config.yaml
n_head: 12
n_kv_head: 12
d_mlp: 1024
positions: "rope"
rope_fraction: 1.0
attn_scale: 0.177
init_std_qkv: 0.0205
init_std_o: 0.0
optimizer: "soap_variant"
lr: 0.00389
warmup_steps: 200
batch_tokens: 131072
train_tokens: 413100000
Each number is 500 + 50 x the weight over the matrix's rms, rounded and kept within 0 to 999. Layers, rows and columns count from 0. Numbers have three digits each.

# layer 6 MLP up, 1024x384, rms 0.0931, rows 580-651, columns 256-319
537528498507483507532535525528489478383573608594494548563602491557475480570451602406461527492489585540561491388467473593430497565446626545461495529464552519456451504482491445481490578509434469
582562503568530441474457527534559518486538496593477509464462516519511535552498438606490516460519457427484489464424555569490556447397456502429485536418478518507529603528478481488442550497484563
491501502474585473531479464442487525466528537587440446489497470529437467540526585463601519393412489453518516497503569397416466541511478521480613485507552490513567492502531501465522495536451550
544504506483540503539493446468427497481486471511444517551456473534462525489474374523522442575497454505465508497459475560571470513455624466484504453493447515446462518541523428527523505504370417
418523615476437495572564535483468466566501394513506496402434452579477589455453525557490556460468460404364516494538505564490544501482453518562490521493464557452477476482592581441477526525481503
510505530474479584423506487454427452443584487475511512511431525487478533523566581493467416477525452380428473499470506575524454548500620448495490455494465578509423566497455421531508539543497467
452532551498537491432377465478500468511510505463593495568430550560424492554439559461559590492457500439478512520464541535499585481451445480457530437450559497512379432462498542538517531436553491
522529632547513416428404455512628580548577641445509408454612561545596466496475501534436509492426538513394523475473506430518574442497543567600470507516484483569466516484493456480537445545402530
406544414459465544535543533436551568577529515551479499459469483503507500476423559514582514511406542457457545374494520545448519506546564494477535561596529510454478483539530483431526485435470461
496469525522434454491474493470556489543456593476652395396484491499533524448523556524552574481510464479592536531450590510529551565572429500452511478442549429465530617563639512464537476510452505
527521434487470574434397569479493499528492569470536471420476467534511556482548523504520503545652601548547488504477534420441363508440602535483522555496475565427564561554550405587524535531445488
465535460475442465459493439469501491562490523390586556513495452474509399466469442523515515533402343506418506455575475500460455474470486504473492488470523488543474438402480532534482540550467497
498391484494416548474488466508501466516471584389529533452418478549463569464499530518546458510481518512473533406502489535589500573495557458536519522578511367550471544502471489612631494549474552
504470556532542573492505418529465552537494531493505587538402491521537454452511634546546432485516466564452457542417501500469486474499534457413576509479520527501623523602532551483490544502622534
423486557473493510411491561531437568591554456486518480536499499538619528535494460550534463510550408573510460517477536491486538453519578497482488555527527467535431482576565511606449499405521509
473512537517444505418491551491436488515454496443601486476503503544438520527448536422463507536580495495533451453505487433381525495430592527526493542488486459503557523536462470459480439487421513
534492541488536526509511512543453519496472492566506484490440469446502571475470518537459471472391503514538480566460474494517473608539492507463481470478417505538591533575543533440495464499450519
451545455588421492498438511490564397420525481481562489499526438514464527442481434528449539456457418467550484583518485600474558563553487562500420424437546502470528452557482499400545470517567406
477449414496512503533518584444401480463490502545451390526474397488526366432511443419476451523537532604472535577456600396592446518514445451418477481471485512493513468494553453499375538587590469
503533525545536447477519483485483474546528535517505452478577551544584547427466611521557547514394511514441553344442495522424384443496489518510534448565508515475439587495537395502512537575525485
491540498622505473509454469573482537521533454460403452501553641516489458468550499443510492529518503494440572509475476484466474435563477504500633528472512492502556457508489518508494519489643503
540502550548435534518513512488480450477502498474446520495463452406455565438494495564559478413474618385506575484409465606464569478514516514541564437463407525384476586537516505488430462492583502
450518476491487513537433490511585487489502520534519475581534543562440478535487525382408499545452600525518510492515454364501545530554503470527419627471584443479392557596582475488509486442412575
558472549471561560556519458510518437487489502519536450499483489515518416493508359556525528465504540497542486440555545508494594523482530494491476522516505550444416599573445474495535490514507574
526523496433496458492439408622492443515573507506521494553490551528539478453518526617488512472544487459563462553636578568528525445479411408479531411529454440501543525503472518433492541463552550
539482458431433492412515532488620473533518506563585533451497430525478542532451495429549422509507482572546361495459501422463522480548487492428557421508523497604402505367388430627523465514487510
612443496514466473514548470513502436534532530566453535446536535477526610535597429544624432563506544450513516476436502484423533502466531513510487503538520572478493433445444438398470517534485548
546531612485482498443518485528476494569440474509483561550524409475590545435471404537466489558625572425503453528577431497506495528499562521553437468502500506553493507494524468454564418528468529
510547467512731472512472555613494497546540366418486434558520513525469447471455542512476489488563557493444643500411558504498487546449549473499399545478488512491429452485436507435608558519566542
517500571532528509506451479528503451427496515521448458458574454457538429527577453483438473535594523538592434476422457463390510568534526443566580514538474482337613532491453385489530522536536491
496504463562450494515520461465499443559543425502590460496445538499501616492449556488548556474477486429501531554538512533527489545520539498427553532576552486488578447518534437524479422468549465
439467577532535547439552475442522496506462411532434523372508486549356381518375494503541478471497467578488454392418540551531550506459533446484546482535438610468480442477442498510438545532539451
519501496476481515488475501527478475505609493446595517442406470441557485451483424499458602465528476482474457428528483529495617543521503455436584522539501481451534514532447496435449577523475575
486550503429428432536539437511491445487490351529457435477392495490501482444454508495516496498458509520519479536547430513539508438456600499537498505414450431508562459505609468399393437544512474
581504522498486522562423515491559507481462427400473438464624586533523488576471463465520516464491481496610529474524473443493505511425416411461520595498457558483474504502525521466506529548530451
512498492510528493479517375628568563516585521454404468519498508533498499478475569571491498405523467494489535476506510515556447544468500499463455564506540456585427548518577504450511509545433450
518448576498468570484505471517413579522527610537467523440479429516386403536495481503501387508549426576515426523465541507507455537593493442539471558481410535517495582507387571518454584458493539
516516503541562479486447468506552477507438491483557414529492466445476465524468586443568559510516427371550481444536516516453466512572510573430432398490492508570513486457489490540507536588484469
465539508591505453531389483503494451566470467460525493509366570519466529521556358531499500560535562657453553507512550503487538527623513503509412489549469465507506483552529495469558541519532464
480528540553555435381510485540494505481510500542577454482505531472439524483481532571568465487502499505601512398461582548516412508482497573562526456512555456478484477642516503536446538548534562
472464585560439499437477536493597475443568435541454489477500549485497501515443432581463409453524463403458486466452483509552558474502568465511542535584550468392439492514569461601468439485482616
507526553559513438528459510478468486459509481532501501557619587486498472468567463510416401508503509500499486596520495448497487521576469518512432460599575565477455410563470409504568656549421572
480509445559504477426415485518489440531520448509465469518509522641555507486526529492487470524470456575441553519498444419523521474539462505581414588499583448521508407542493558472515548558539517
531390514548424477518551438513505468471505511497506563419524522387532591492518574570461563479603519501506480472486512464488545510470495507516509555464487441449449504436437610456523531481466526
547525578466536493482467427563452529546609454494459499488551444489450485458420471466439509378466472508567470466498516525486459478577419625489414495519560535549510516543462420529486513487504480
461635495561568585516528507477492516466499511364529432471518557503469523452490432628417484506498529577473534502554527585530565500605509356512471492429527436555512527499510562485507535514547562
399473454422495409520445413488515475447604427483497515448611419545546622496533493463458388509570466480452470466395539439487478569525447498493647523584550419546535563451471434565485476416487506
473593390481427490355506555389509451525499559551519528514474459495493507571499461459499365508454382493565535486551591492499456480496519383489542480451559542428431439521494512505482477506565470
549429489386395520411407534562494478498454519513563477451509493500563502538496510546482566530545558453516530562467564447503432451498527496430541407468441572466535458562490426572527374464434497
570553573511559485379481588472530524498565401533556440528478572530474448475500564482490499603392480568449488573522577492482550495614473453511478568544477466469493501497481473470493412438508480
541516428425471539531520444586549509448647494534472538497423428507419505550539521493444585498553426492553430459583451398522462504514469548424520523595543632539474591516429487536492522483546437
536505551462483460535522568481543528541574538562528595557511559472443487457451534461478429473517529509475528541504488491507525515471499578531429552614516480505516477545423551445478465512489486
518418451518528419600529532512559372454585543502378514411447435529541499608546490472473551488489524546508485492539560448612421552496538483426567500548412532496473563567494436626447555526481587
522530514526490532453571556562468637442511498429485554533547457533491459603486453477563413429531451537543519375527432377441514426484459448443453551583452520481470502435434606490522456526450401
552508551543452549402471549541482572482540539481486503479595551442573461500525511569465637474485531456478450440445461440600432414483540494491575494592513487517455551460562522539495452485602518
481517455529450559468532525482448519562413412475505348536524556459449411568485507533398516533541597499447517606476452540536504501480433609502509435557578513523496528473473500419525511582566551
547521565480502560509523444525483447547541515496512580446437532471517532504521555417527525478516542568555518558476554481461543556501517459399479499448555472472511503460531553503484365527494495
507383524510638523403546467544584557430516580549480561557521459551568592562497538523487471586448553457483497545405579506507506586543507454488517498511482476452516442489528447526549535594534381
585526484451589446569492497417470495421497487502469580458541494494413538468503434493512540507523386510491559514470569491540532508482512543397528507486532474540493573454517579503545541509505438
505460519530519431534554498528508500527447456476486412387477609551472466468538595486564577390470542520478552507457485471535495583490523482518484411533517424451468552463493568461442395508477355
449543580482462458593454483489517527552506590526521504470553545491494463497442551570527560538553470482483529421551558458487511507507418543526522486456588406434400598569530450551577484530536516
436520469488576468458409453525633516429501500436513526503530566532480402433526455467542542543552490488527460490494457503443467451550465531503506509541427458538436536480428455524586560531503392
397497477490581504466523468503435448434560471552410488447429515381533468457443521437489514551445574501381546434466463491564563487434502514464515568526495461555529524547486553516478529493485580
474558511498540508595559489448481509409485407469512618485451604459534462394580598480536472568440479436557467354499429472475561467553547508556505439497475464485489475503522578475469515482499458
464502461519474422498476462488546501477432523577466402552450492393516581575528484534427480418481462493484489399532552475470444481577473448451403513493536574562548535474562467485528594543453530
585565494395479363525462571475607596526451608445484505470488508517508533490397472479459511453470412537456537468473518492545530520522515555480475482527485527465575508470567541487570495547450526
479578440485443517613498516497450537541450522537512601485484485486483563593538543434539578463556546485467492410496519533380536606442520568547495499411530457480574378589476411564511482466536533
568470403420466445451503512462484453440478595496493534579542511509589618569610477509463534617481531488448470430501549409466439541432566515465505483457446478501537533483550437603531532503503597
521465415493509536515466375444449466462656463600538431521523487573546493483518512474532498481556491524475598620431547466479574414457492482536443509483545455462498502494497309348511505473444515
468493527506498531444547559530519499438402533408532413594508557524470506494535501443457546433550447508494564560555571458488504531585500509518457574393648494464510506447566459521534552570384584
516458431515411539630555538456465532437530461463439524523424575453501423543434515473544427446457589559481514471521520522509596422473492552600504458513486490504533551479526510455586434582471562
539505495499504530526509557509451548555585562465506426611518645471577448463545478505542502435573502649424477523468561491550464438519543533550513523333482601488578444560489510472542492563488496
# layer 6 MLP down (transposed), 1024x384, rms 0.0831, rows 580-650, columns 256-319
513443561550506487613496501463513488489561541464514496487576467495496443403468472488441480473548573530419452420496458495491496626444523494458484520495593620471407471536440449459461513492488522
527550527486545506476386466522530498508545557539487568487473507554440515390480454512526528567445450509487455502542564507488516521546470437508560527433496579411481565429483478509449542513543559
517447530515511517497596537470526466555478504518539425508629388529589485517540397498521455489425608480503540472446555465515514522437489530515575441533446424553390532455544512469461408533497474
439513576526446509574528614503420517459475503529460393451413462547520501541454523438425457494509592394450472522394408508577421477444560418504525574521447469507541466450421434446444522522442473
482459575445544472462475500558475471468516525557476504540418488601525536471446530471383438442517561544419510502460486441414439502442516534498459521541513448525598489601467516575471533525499496
465422431523479577523457601481517445493588422448623484522506484469513509554459425512534473370515481463530460543515436496595497484472507512532521340480537598541509537516499556511536545562554410
520552536493586440499493504491478503506580549531497539559540493468474520603458453418475432482414526429476512580430537511457562541504561484463494459419555600451561490589327481406503545436538483
494441472455543482486469487480586541542585565430528366391497463573503420549475469513526515466546483466469504498408470504518500520498548466447531463515419408470537484525478444460504540505509500
618485511394518541499449508463530501568523516477475540501518480508527473494540530491453422572516523489482473508521479570495569465467546531487526479510456552477410536583535434464509428537471446
534450523557544506518475558455445524511534424520492476557530476567550566546509479517536479546463489465514524512538500503495614510415511407509430567531458484527414535437522515433605458558555557
510497470502485485547533543546515583539488521537455505539483569477623530556457514471512538479546550499489593583525527547525455368543514591504561456457477522540495517486516478464491498608505545
521637615456516411535565533495475549489478465547529532417376410497531580525454432450436524450440478478476465548595438419454504466385463428484509527397483426493489457473499571522543463501549523
631506468427367492504587514545477509484501455462538519486499471483515507502451570603452449426473485506495560412479543401483462465464486539466440449551506418476453456542496564535535525565575548
530559555485475482510479485543453495455560585460556618464520419574572577526537622555519493448494492540536514543526520407493525429425644580502493512479512509559499497551476540489530605487532502
426524500515506504572460547443418545563428549450564449520446444425445551507542521486566577498545451519482560426414486453553438422531566519418429563523536496579496437699476598532444484419485444
585533533449507483483493554581481521476472449486566518480478546444568565461531438468489472470492465504537468512387474509499578451473524468527485587627542483472545493514491570430447414492515430
469520534553445523519423495491534467478546495510470465501530499487602528512446514371548551601510538472497465549506457429596467445480540503421506435443474492509487442492555438572425584564572481
536478403563499536515448581431532552495478502511455456548563517531433564466584460441513493514480448485459441485554410557470488566479441503509500393510515611637526479499575496596566437442506534
468528526578559520459606642514468468473520541462579520522487465520559547495444500425508446556552466571468489512523493517447434452559489486443491494499533526505500426456545459551531621503519599
505422515450460417495535489487468471557606477470436447498480500543519525457528489472536502509492476476462399463489603464458504535565512506430451471493454374516493524487489470579490457406446619
497519461511486544460574450441534536504582552540435533523546555554448465482505535455553504505616472497448500532517472485533482482453459514535546503483506444464495490606479470526419668559583525
527566481460528561504528543512464501468540470483570451431579542535495552464586479488507495547545447477483485417465465533495538561473521460511460534476534480530398508397524477539427501572456442
534497394529504522491488483523463486473493542553487386483534541410457554526452593459432446468569413521445430568540427425510476441554463420515486567476415463489571489428550527503508568486404560
514459465458525497483474455533577457557428494544488450549590500464560408467531472567591478488536526514557432442499527523507520468421462541542540486479463527528517494453643467400461554504516558
477443476581390505438527474444518587454510473490471504510460474503548501480541510468418437566437508486547516544542551547538465499505620530575466527478481425508508518374558514553479455437475506
540536403511574441522510454456518388502455472495456474488509551525553472508563507444507488492557519649505502427540475517515511445467448435515516581472467482488536515518587457488529584550576504
447492486516539597529537458499430561469494494477480555472552552552440503526534538524506498551426482535484546526476548476589575460524570433417476411523481488507514415436524476573531517535479518
596452472513467500506506430594457503489557530513465491523459563550508541508477506617504456490510536454547502556636508505536521497400512438490488490494489498532652479513537467519400428508404456
486528440483542553460489521481531474507509516519403530568470542465396557496546516432485490458564514561598532488545527472485487562528474468472455597485409431478489445478480573546538476478508525
525489435470487503523510480486388504507547529528550521509445559462525429415606437565493484528498426529427408489465556551495496429611549493525548392528443431518495508438484531591542464508516485
474547483506493518472545519544399456501569516473533604469520463533528483440552558459520550526483410450546512505490492502433497447517472422527561433627447462422456480452502535513459498476500461
537492382524577592510543548438519506535538560529487546569502514485522523470451418470577526453442507472392561519464466548463521426601481481526550543496550431512499427387491452540473458492500522
623434534510497508440562512502535525480488500494485407588578520528627505520437541525417452527512494454475505471513525533626472491573499496514433495469508516666533517582561350464410546463515452
543459466464496497440487487502365520457450488562596464480509481496643550463444507487512540543484441559431447453633478501486439567412483429421524512500544457571452511482475478521455569458487547
490436454396470584460498494598456504438438379590500547426407410456526443548600428540443503475502487596533405551486471570466616466465394468514488451472520523571457488558505524446464384450414512
420507540481479526522485482600474589535503469495405517593497486412509441571507420498517607478587451513523447528507513423494479452431499528454468516590545452542459445549622515509474589443515480
509464544556518510414481604511487534443468536460483481460515497511501470467399407548486461477493589471537481455592349437564455451488563394527526523531489422469497613576455529495501550542365467
521559501472506468422450442477517492481520548517507454534490490498403487480475478513489446525480535527566543442468498632391460519492539505511448520495474479452491523505431430517450505532604502
469463486459448529503509542528447570538454523395417511531464491517550607487494520444446497461458454631512495565477585556544483498591556503496475515460468513534496513500474401502464468549459574
413521534515488574533456512550467455539568496394538466489436482518457519419542506456490508531499480517532480485566556627536444546458480543471506529440525393467473508527497450573467488584544421
501453634491523510465496452487453469570568491468497479538528571470491482602499432490475479480514421456499470447438484553487608446422591539493539469544552527414468524611527525535485529455468483
549458542553541407490426434486507489490478381510514489518488444463507532445488408455468496500540517565597457543626521539495497501513464594493393481529493531531473454499460538462476497535447508
497494445604539593535440400539563501566496415529538490439472449547559503473426573558582453476511401524582482482539515544540571553475471563472414564504545466385639467590572569438499431435488448
409396396508513497573396482574516470538475551440434562545515582527506462504485387477564442497520568407575495536557520571541541401473482533442576507452587531472457465503480538499568482464475441
457547555461484418486429492516449462494444534519564448459511421536427489561522436530438521470522468547532448486504476336496506583455466519501501504533526497518433452493484482538553605396540382
482469515499492527494575461460530482514500495516504475447531547551495513519452452509566542496404376558442502575490487494557477511570553514508495455468568476510595480430511470439556538456427530
514481442572444385464624498534508415471562515477475562455527541516579511470508430476384525516528451400478507616447607506432513601584437484494459518476563485529564432464549438476533457387598453
464489475480373457365459571553470429516572476494531552496474438533508484542498519513540506434546524393499510497466461536575473646480547481480610494494466557408544506498506504528492488498532479
539458515533520501458476450535547465522443454471553473486530585532553466616493474421421541590483473576464502453500557436482443462516480545425430572379454537527538553593635583578418461435554476
504583518507472566553528530498532479465512441458542496421525617443633506543479401492432495489655453528482598534524530541431455512432563492422386361516452455543589457489476452503595499589562477
506527446463468474530484575515496447524525478485514498466566459546523526535497534547472517627490569452503362513538523540572539570502472467535503469490446496558453535442492510583486477543504466
486448578400516547535483507454524534482475502497476564591493465349493494391424399554453449477431523558449622444511441446540489460470455548453381528454521492468425520557502601549510578464466459
523473573517538479458508629526450529529530500536473545455409508463566487483529493463485527523516449503504445547453410537502556443488556446592553540534508460523581528504511434531471625576459556
514468438446486590498482577502503485430470475479475495601523576503622489505562490428594408582509474578428532519568449467398515466455496552482403563526440457554535442499483525489580511476460461
488495532514502510478492447443391546555469545524398556431527573579534464494540527503445491535539502413434507522456568528561481512455423514410495511540617481417553636510486510508588489451511638
522499545484492492480437522512527510555522495464526478606456478532474486531534502498565481516477501462493503528473551538520543484480532379489534501445531584439508514375462395511523431504491498
563483555453521551500578446417582471448646467514448627498500455524523490510548512577597518473536570494500578499521513535545533476466528497449495519481470488508401513486514530498496495449511491
478509528487523501449382476544473421472532491532459470386581462482516514530442561458559523564507575548572473502620571457518558537445426408493497455520486394498488575462447533501506468589542528
454539546453514465495389571538391506402412571462556514460581426525476515536468540563479507544565482501500569619522535413402484442346549403503571459506542546396438657453464542492541522494566510
441584430550544552531572502514530562508450503485564463526500452464458537411397525483420497541519474487470547471569501496468604538536559461534526448480526521440469519490435556497515470511513584
475475576529528520552449467505514479564540514518488501536428529501552479521464468482455406490511494499617539469496485566451491496546515497688492459514622485542551518491578502537522474530465531
529545483503514476450476513472529516487454489575475547590528520476499516493489486513484524488493592521496571566463554464517432482462566493507600427539528491477475519503441549541421525439454495
520478507507448493519428506485536560408468510451531555469518514453542455486390526516496493494456487558493530501516493515495542487418544576589546549559494556463488494454442474510531479549524578
403494490540509535490625514548355490450538517522493478517528454481540452545553466524568520500527517549507556555608383461457450506582513506555438521532445467587438488464481466593501457440511543
498552447497569440511506495556436491468441509464442486439482544538533541479482611431565511421511412532448518487507549512490505458525457527596483553512436506561594560454563394501406428483437488
391471488538587484538539564532488536532521506435499471488491518466507524559496536546435522441480502527469499501453478494505478599503493520582464453408523430531605460497540480557419457475446474
517528579504488587552475508511494450527506497462518409421462454569501559403472512545564569465456536517389524461556523457450515480441490477493517526507565501516568534478512525481550495496451509
479569522532484528546557460481527495518460496475552554509534511520579514516478500482448456497468579549549469466512531399531534521424570637447468497420587551425449488495510462555496525547421562
552411570441551482491421470545492349585586436466544382481460493469512574479555521546525429494546470465502482489481417445490589526516503596487586506550574554559555574551535497509477449506523595
439559479547553464549433435424448516488490494500446467498485511468492480468527586513584490418456433574481486510464520544338493489544507441519465517562567525538455569525415466508505536438591637
499503420541490409487560603506463492482524369521547521543349472418522462483538442440535515513530440497449500589553536520462435540549584619601485499460554504460459475507374463488565527491542444
# layer 6 MLP gate, 1024x384, rms 0.0943, rows 581-651, columns 256-319
572437488458461482454545572514480422453496530513557495464580540534551457539490518443520502406519479534517566473484473581497521480490472612542404410516507551623567433555485504482512508524426497
470458469496540528499514510479447497510457468442539494456491489484504532577501521473407506548528497440558515431452530532553436560481504460569492524410416586440530489568568468446507471510522475
417517401548504478483442497499474528528586410403462445480580474585528372530462544469516557601534456485550456512507498568552480486517435512421507425532452627539512483489485414478449548498510461
562508474434427523488534508522517536524523528461516553480524554517517468544459519444498503563610457534570453436592606459501442485484501595490457445461490496455516502516425474485561510433480630
523516550447531543462506558363446451499471533484401407498582530477600513544502532513461491405552414440432399442529426535564544468522491525515515490516501452484502543451475526551497618353522418
450528606570479534425557516574478381519451508397425511519472495411562446482488518499464446506548472542459430407530528545492498408434494393603447486486489546573554573507623510661530516504553409
526518488576479557585469442468505460504446564430479533512497506474517557476491504527511505515480513454551473492484544507475493470459522477501521563501564476603494528457528477506446550514508479
455439595535487508532433471420549518429502609419516427489528530405485491501551515551524502435489453482472570566417439473532457563494439530588461490462487526565542463535490626493372473463425492
506570524532528503480559505502483484389522512546463561542535648498531472469494576454444434561469493476524480490445461451608507506448434535575510398557438565453529413514345519514463386548564539
363567438515515514574519552435425529576462646496488541579560513465538442509546564540441449556503536423426495481428427486461466374432478448543580443510500440548520582536454437444501517534517558
411467569499565565530496461485490469541551481451370411378532604536433535588482498467510458548519579469498536438438449551502486518498500509466528582497503475476533586635472540558522576509517538
524493447544493496422452528589575491451521514474499474404427461525468506475448577505473422491529528549503523557500501493516421522529547510459533612488441392509518468485538582582564514530368599
495504443538515568559464527519462531505503527523580502465479497468476440504393511495574524561460473503463483543580490506584495493510456575531521492485430454520505460433474535541366533601475450
480485589416490500509505422457519529484606549409532506532601504523567574496540518426485451586485457535419580501450452523425571456487479471410540482471488547468445517550488494501524475359589547
408479533424524509629529463544522527462486465519505576519498417533515486461496527504593479492546617562471570477464490557444602559575432524475484449502505595497397530427543584557486551455558500
543452547526378416568452388520438490579554533493437580532486435374504526573542543490428526477446518386549505486503443528513435512472545461421466500457520540489425546497501454542502530500459614
563566551547506452504497456433500508433548491568525565518486433479563508515542492507490443525515491498500389468511416515517503456484584493486527494620470557445504518505437490495595458389556433
529483488571445521575446445430386536499484477450490451514544448454476488579518436452560498449497508499517527468471510451497477504379477496464468486537547571474523463444523558512473564472577509
329460516502545469556543566307530435436508449481440544453505491499454482539521489503474555490485539420492436436457527504560485458515439520517515529543443496504559539562480575524495420507495500
551503524486490518506556567467580528483596517510447461526474565550441412429503444445528474479501528495471509555461511535521471484578489505528499500482565452622565436492534558514474488427578440
494501532514443399551520584501525440447496440485520497498412523477610451501506530467483442552489419571471435406519516462582520516436490443558466497557563621595423449506536579561458509525427623
463522481454558461377532535456472472506531381476448509571483519527475394520516546501458600515478495411461513603535481569460544535497430512536453462494478501487490484592567479496481500518497352
552449565512498537445471474480501472443538502557497450498453457514585491496460440626588446527499505457533412390524496486539536510540508507468573476531448500510499617514523527419515408503529540
436582484577471408515543504475480605513546428508434483431461507526493509501449533448515437473528566542608471467508550498413558464511507504528431541580513550488405467539538483524550497586417542
585425484439542504572408557512513482483468615546524532456524480457494503620561494522551380447507478425506556622477447525513462530506479356473551560536591530417527506517501501523550587504458450
501405515418435478488509505523525461553544509537582443438518518502401465459468482521569484461626582526561520449466469500457535456448469518511480547481583489532511498544450483519552550549571532
486442471446510421431464551588433502520474507547489537399490479530484506601523507485537486620514551494472484485459419498489480437599614492479458540605561518436426504493507435524579519430516493
536542462549541564463392575494549498552489469497581409544476527504416480502460522519477479504564524510465527446505514564481364547436424474495514530430465475565504438611516484527467439559584511
608521513368478458516442489610523416563480525574501539430511427489410518448468486480561611546576521407478456442532543502575465519492426404565520598493488533547525496553541477461551507527428533
509436530575510520625515497528490591519487432534450439540468506501409481485408530538532447487503552530507424478474614578558487487533505548509440414514544512563564395504488457476426515493504490
538455585442508437551600573503575508502483443499570523533563531580498473462483456487438486504516502556470521501419486465539467497525506433548500576445494470538457451501545495473414491488432482
498465528535513535402589510383469480489414455468461435515507446518516496445423545533495541438472517483456462469543440557516507552477578535473498498474482496473515542524545431469457484484470503
451582508480475506426515500479539518466541500574496435493420519596437490523486521502484572480473545481528508454468571479542425594507422516439492493407514435434461480558485644514497521497475555
466561487520486509496464429501465463432607434525462444493492526500517457487544566524492513547526536542465520542411533535509634564389459559492595471602528561385487416503565510474567409490482548
589479557481471512455482477594502443478520553552405508498450569520430547513536425460459463628500454465522466488492496555484392501540526439505591509474552498536486500541524468542514515569504427
447499510559510475520469513539568491577512594468502502465482474647417562512398469473489483484464474595487502534439505529502522488540505550421509482466408427458585499513511468456516460519445434
562571537490510445505533427501478472464501531492460543493542484516454524514511511531537503470458543444499377476437494520469474446493532530521523452510496475467532507473528512551468524616487482
520541525580585585531487515483548543438509477448448491561444508540454370519516567479514479488472524465467483520452482500490538573572478550522506548494533533518466591505524490586478488544541458
487484563570557530477435497481486493527609566522487545663531554482504514473560527518448495435450530430487457460524553470500467548526603492515555472480576513417411511544518546497444531579559525
535581557413523533538590500467548485470532379489475374512471532523444494515477537517596587461513655527535618456535591537526517536539540556474479566521467482493478463456571511431531607544540548
544524495539478574512523405506427488442541554409447525530519448589536555469475565492485500393484518501544480483501508515522647498574568578427420437530587458523402569518482437403484532568476453
469507513520571479391506604527541495544495460556512476547683502523453472557481544570521466620606485456491502527422474512541523378447563583485477579509445587517490482391467478410473564634521440
428518522554507423529580541547499490526508497444448511545539470484549490384470492498510537438407501485481479507593431609460529496467470560460548538496452472434414510415427574417512476532453421
443517508494447509498487540472522456369384515465603523526504509519520448522568527479473387501459546533514447470487476445456450450485548490510475455488499515545578523436556532512541542533530414
408465461566557494488531454540565486412516521477496518511471486462535483531551553493603379534524562439452484495459491417405480581495489391332440494539480462409439456588546389526536507519509475
593457521487559622489536545524420504574496596582470561615539561488485522565463479602577514546534547545448420504491390520390522437471484476534486477562513560490513481640509533460480526382514516
677482456453460470490543398495514460477545500378561584489468553497539662547546511553459494519516556506489400500545515384651512497564534431545499471536508568537482500506538435512498491411441493
471590447517447470400437520568471492500528531503408457469480492544531563491516532474496507527528444535473484556476413476595455486518508519435548525527573580483526524618488507586572472486501494
548431545486486481499553557517479459467571467471480461320501462531551471420532492429507505491409509435502480546503355450415539486587517544514543510370573452579497543533584531487538418541467523
473476580440537493481428424585499460575541531478492386435465416525505524473495430506525504398550474456439556482583397534532431569537479479490453473482524578529510445388430565510538503438484497
546484597513586488446431487502446497491443449419509480464467459469547520533462468507440554566439514498508525472567481502591464546477623460575560460417418530478541479497443451495540381410490603
509435510448471569467449501557529454501514459423570446589470558518428427333421426460464445494456571543459451578496540503363505576485452547510521517559456481456502450539409570455596383475551444
520450501519505532576412488496471545448477532504516418496492548493454506553448514504567442467498479464552494510493604551473488533454427470415511483527569461493536504512476447556492522572419506
446473497574499469474481522518511577590445479532579445463506493487481467453557458476507513509516439571525435467626439453487440513521522588411473491542517515513490536552447512508591479463505469
467500452551551558468423415489509517492548524550502500498606422496497398496475486419565384385506505507457468488456506493583405462549476442491573514431496485501542498530607503536560489585441502
429463490490543572514318453596531465556534546416537529469495450462478529606448514470514377450484466419458475484509472538475477607547487487621553526595454498466485496529476466561483543491386495
592547418523439405505531507449488511495557489459445466482464523565546464537517552493516523480460410442432441475532473435461506459492534471384478497473527458422477592496463494425549446507514576
527431581478508515475571499539472438538512404424565532607432506477497515561563586530561434524485552556498419565561456498443451496552505445500551444568509518480554451418442516532494485501576506
466519634561500512519406508455540532495550527539535439452543516478517539582485469503448511458481457553520510442481454562446585501493491555527594485458522389437535514424475515503511438470481517
581416500487565617509472520543483531482479452554497556531524495426545459479610483509495501528545549549406507535502534498515463526565514559454510480583534451481548487516433540575470489453486527
575462501522522440498546455410540497395521509483531472500545515522480479562561489483447426563462494508482507515467524447467567461515574525416558466396513509495491538539499472506472403496504422
500476449459514516443481577486471508527479561469535486490418560537465454470509350433459457469520492412434451376496563562491480589537455467461439506478436400522486394494505501498540468419457452
409513525491528561473497478512485429513538488473538536513575543406478456471499455475631529540606509494572570502512443544494497559470535476458494561524450486457429457450599525570489519468474453
460454495438414500548588513538548548518431477517441602594455552443540497552550514427446469501495545541509478505499446417512423457470444582476356442448563508555529530547488487441429608453413500
528521499492496348485579504505558606422463527433531481582465530523500493527424338480512461583510509504458487506610527417443522460540502522486446468555542432535550539525518524465522502562553450
492457562500484499477501485503530542478527384565440454454507536482483493472409480437423471539435603576570490562531490523541547521653440412556571560563472443470416526529608458457318579430441529
571475505382496494448481494473545512491576558586470521524521426495468574436578465445539472522483589469493472554482523568443583554429471505502548422375465501448476548477591457507518508484376564
507388477502522442465421525491483494515440444470473477402461486560625415484499422515370498538475542387508445479492477507524462563464498472487510501490528476513574479491485443530386502475515526
580556503437464493511512494459530605555537565514522529402464608536482566519415420516486535501449554483422445511663618486513567468501524524573517476507508526519531435518535528499489530494485493
504552541482441546510485481576417488477494561431465398488481535463540502534584520527441469534511516461552440503465467366542506429481467457540465478446566460481571493544592422427592475499584500
600562542414467616471486537501481442466547425515549498491640507548476499509520462522447488486492584478539487488445504547520477520432522438457535584465492579473454508504530432419532431458506508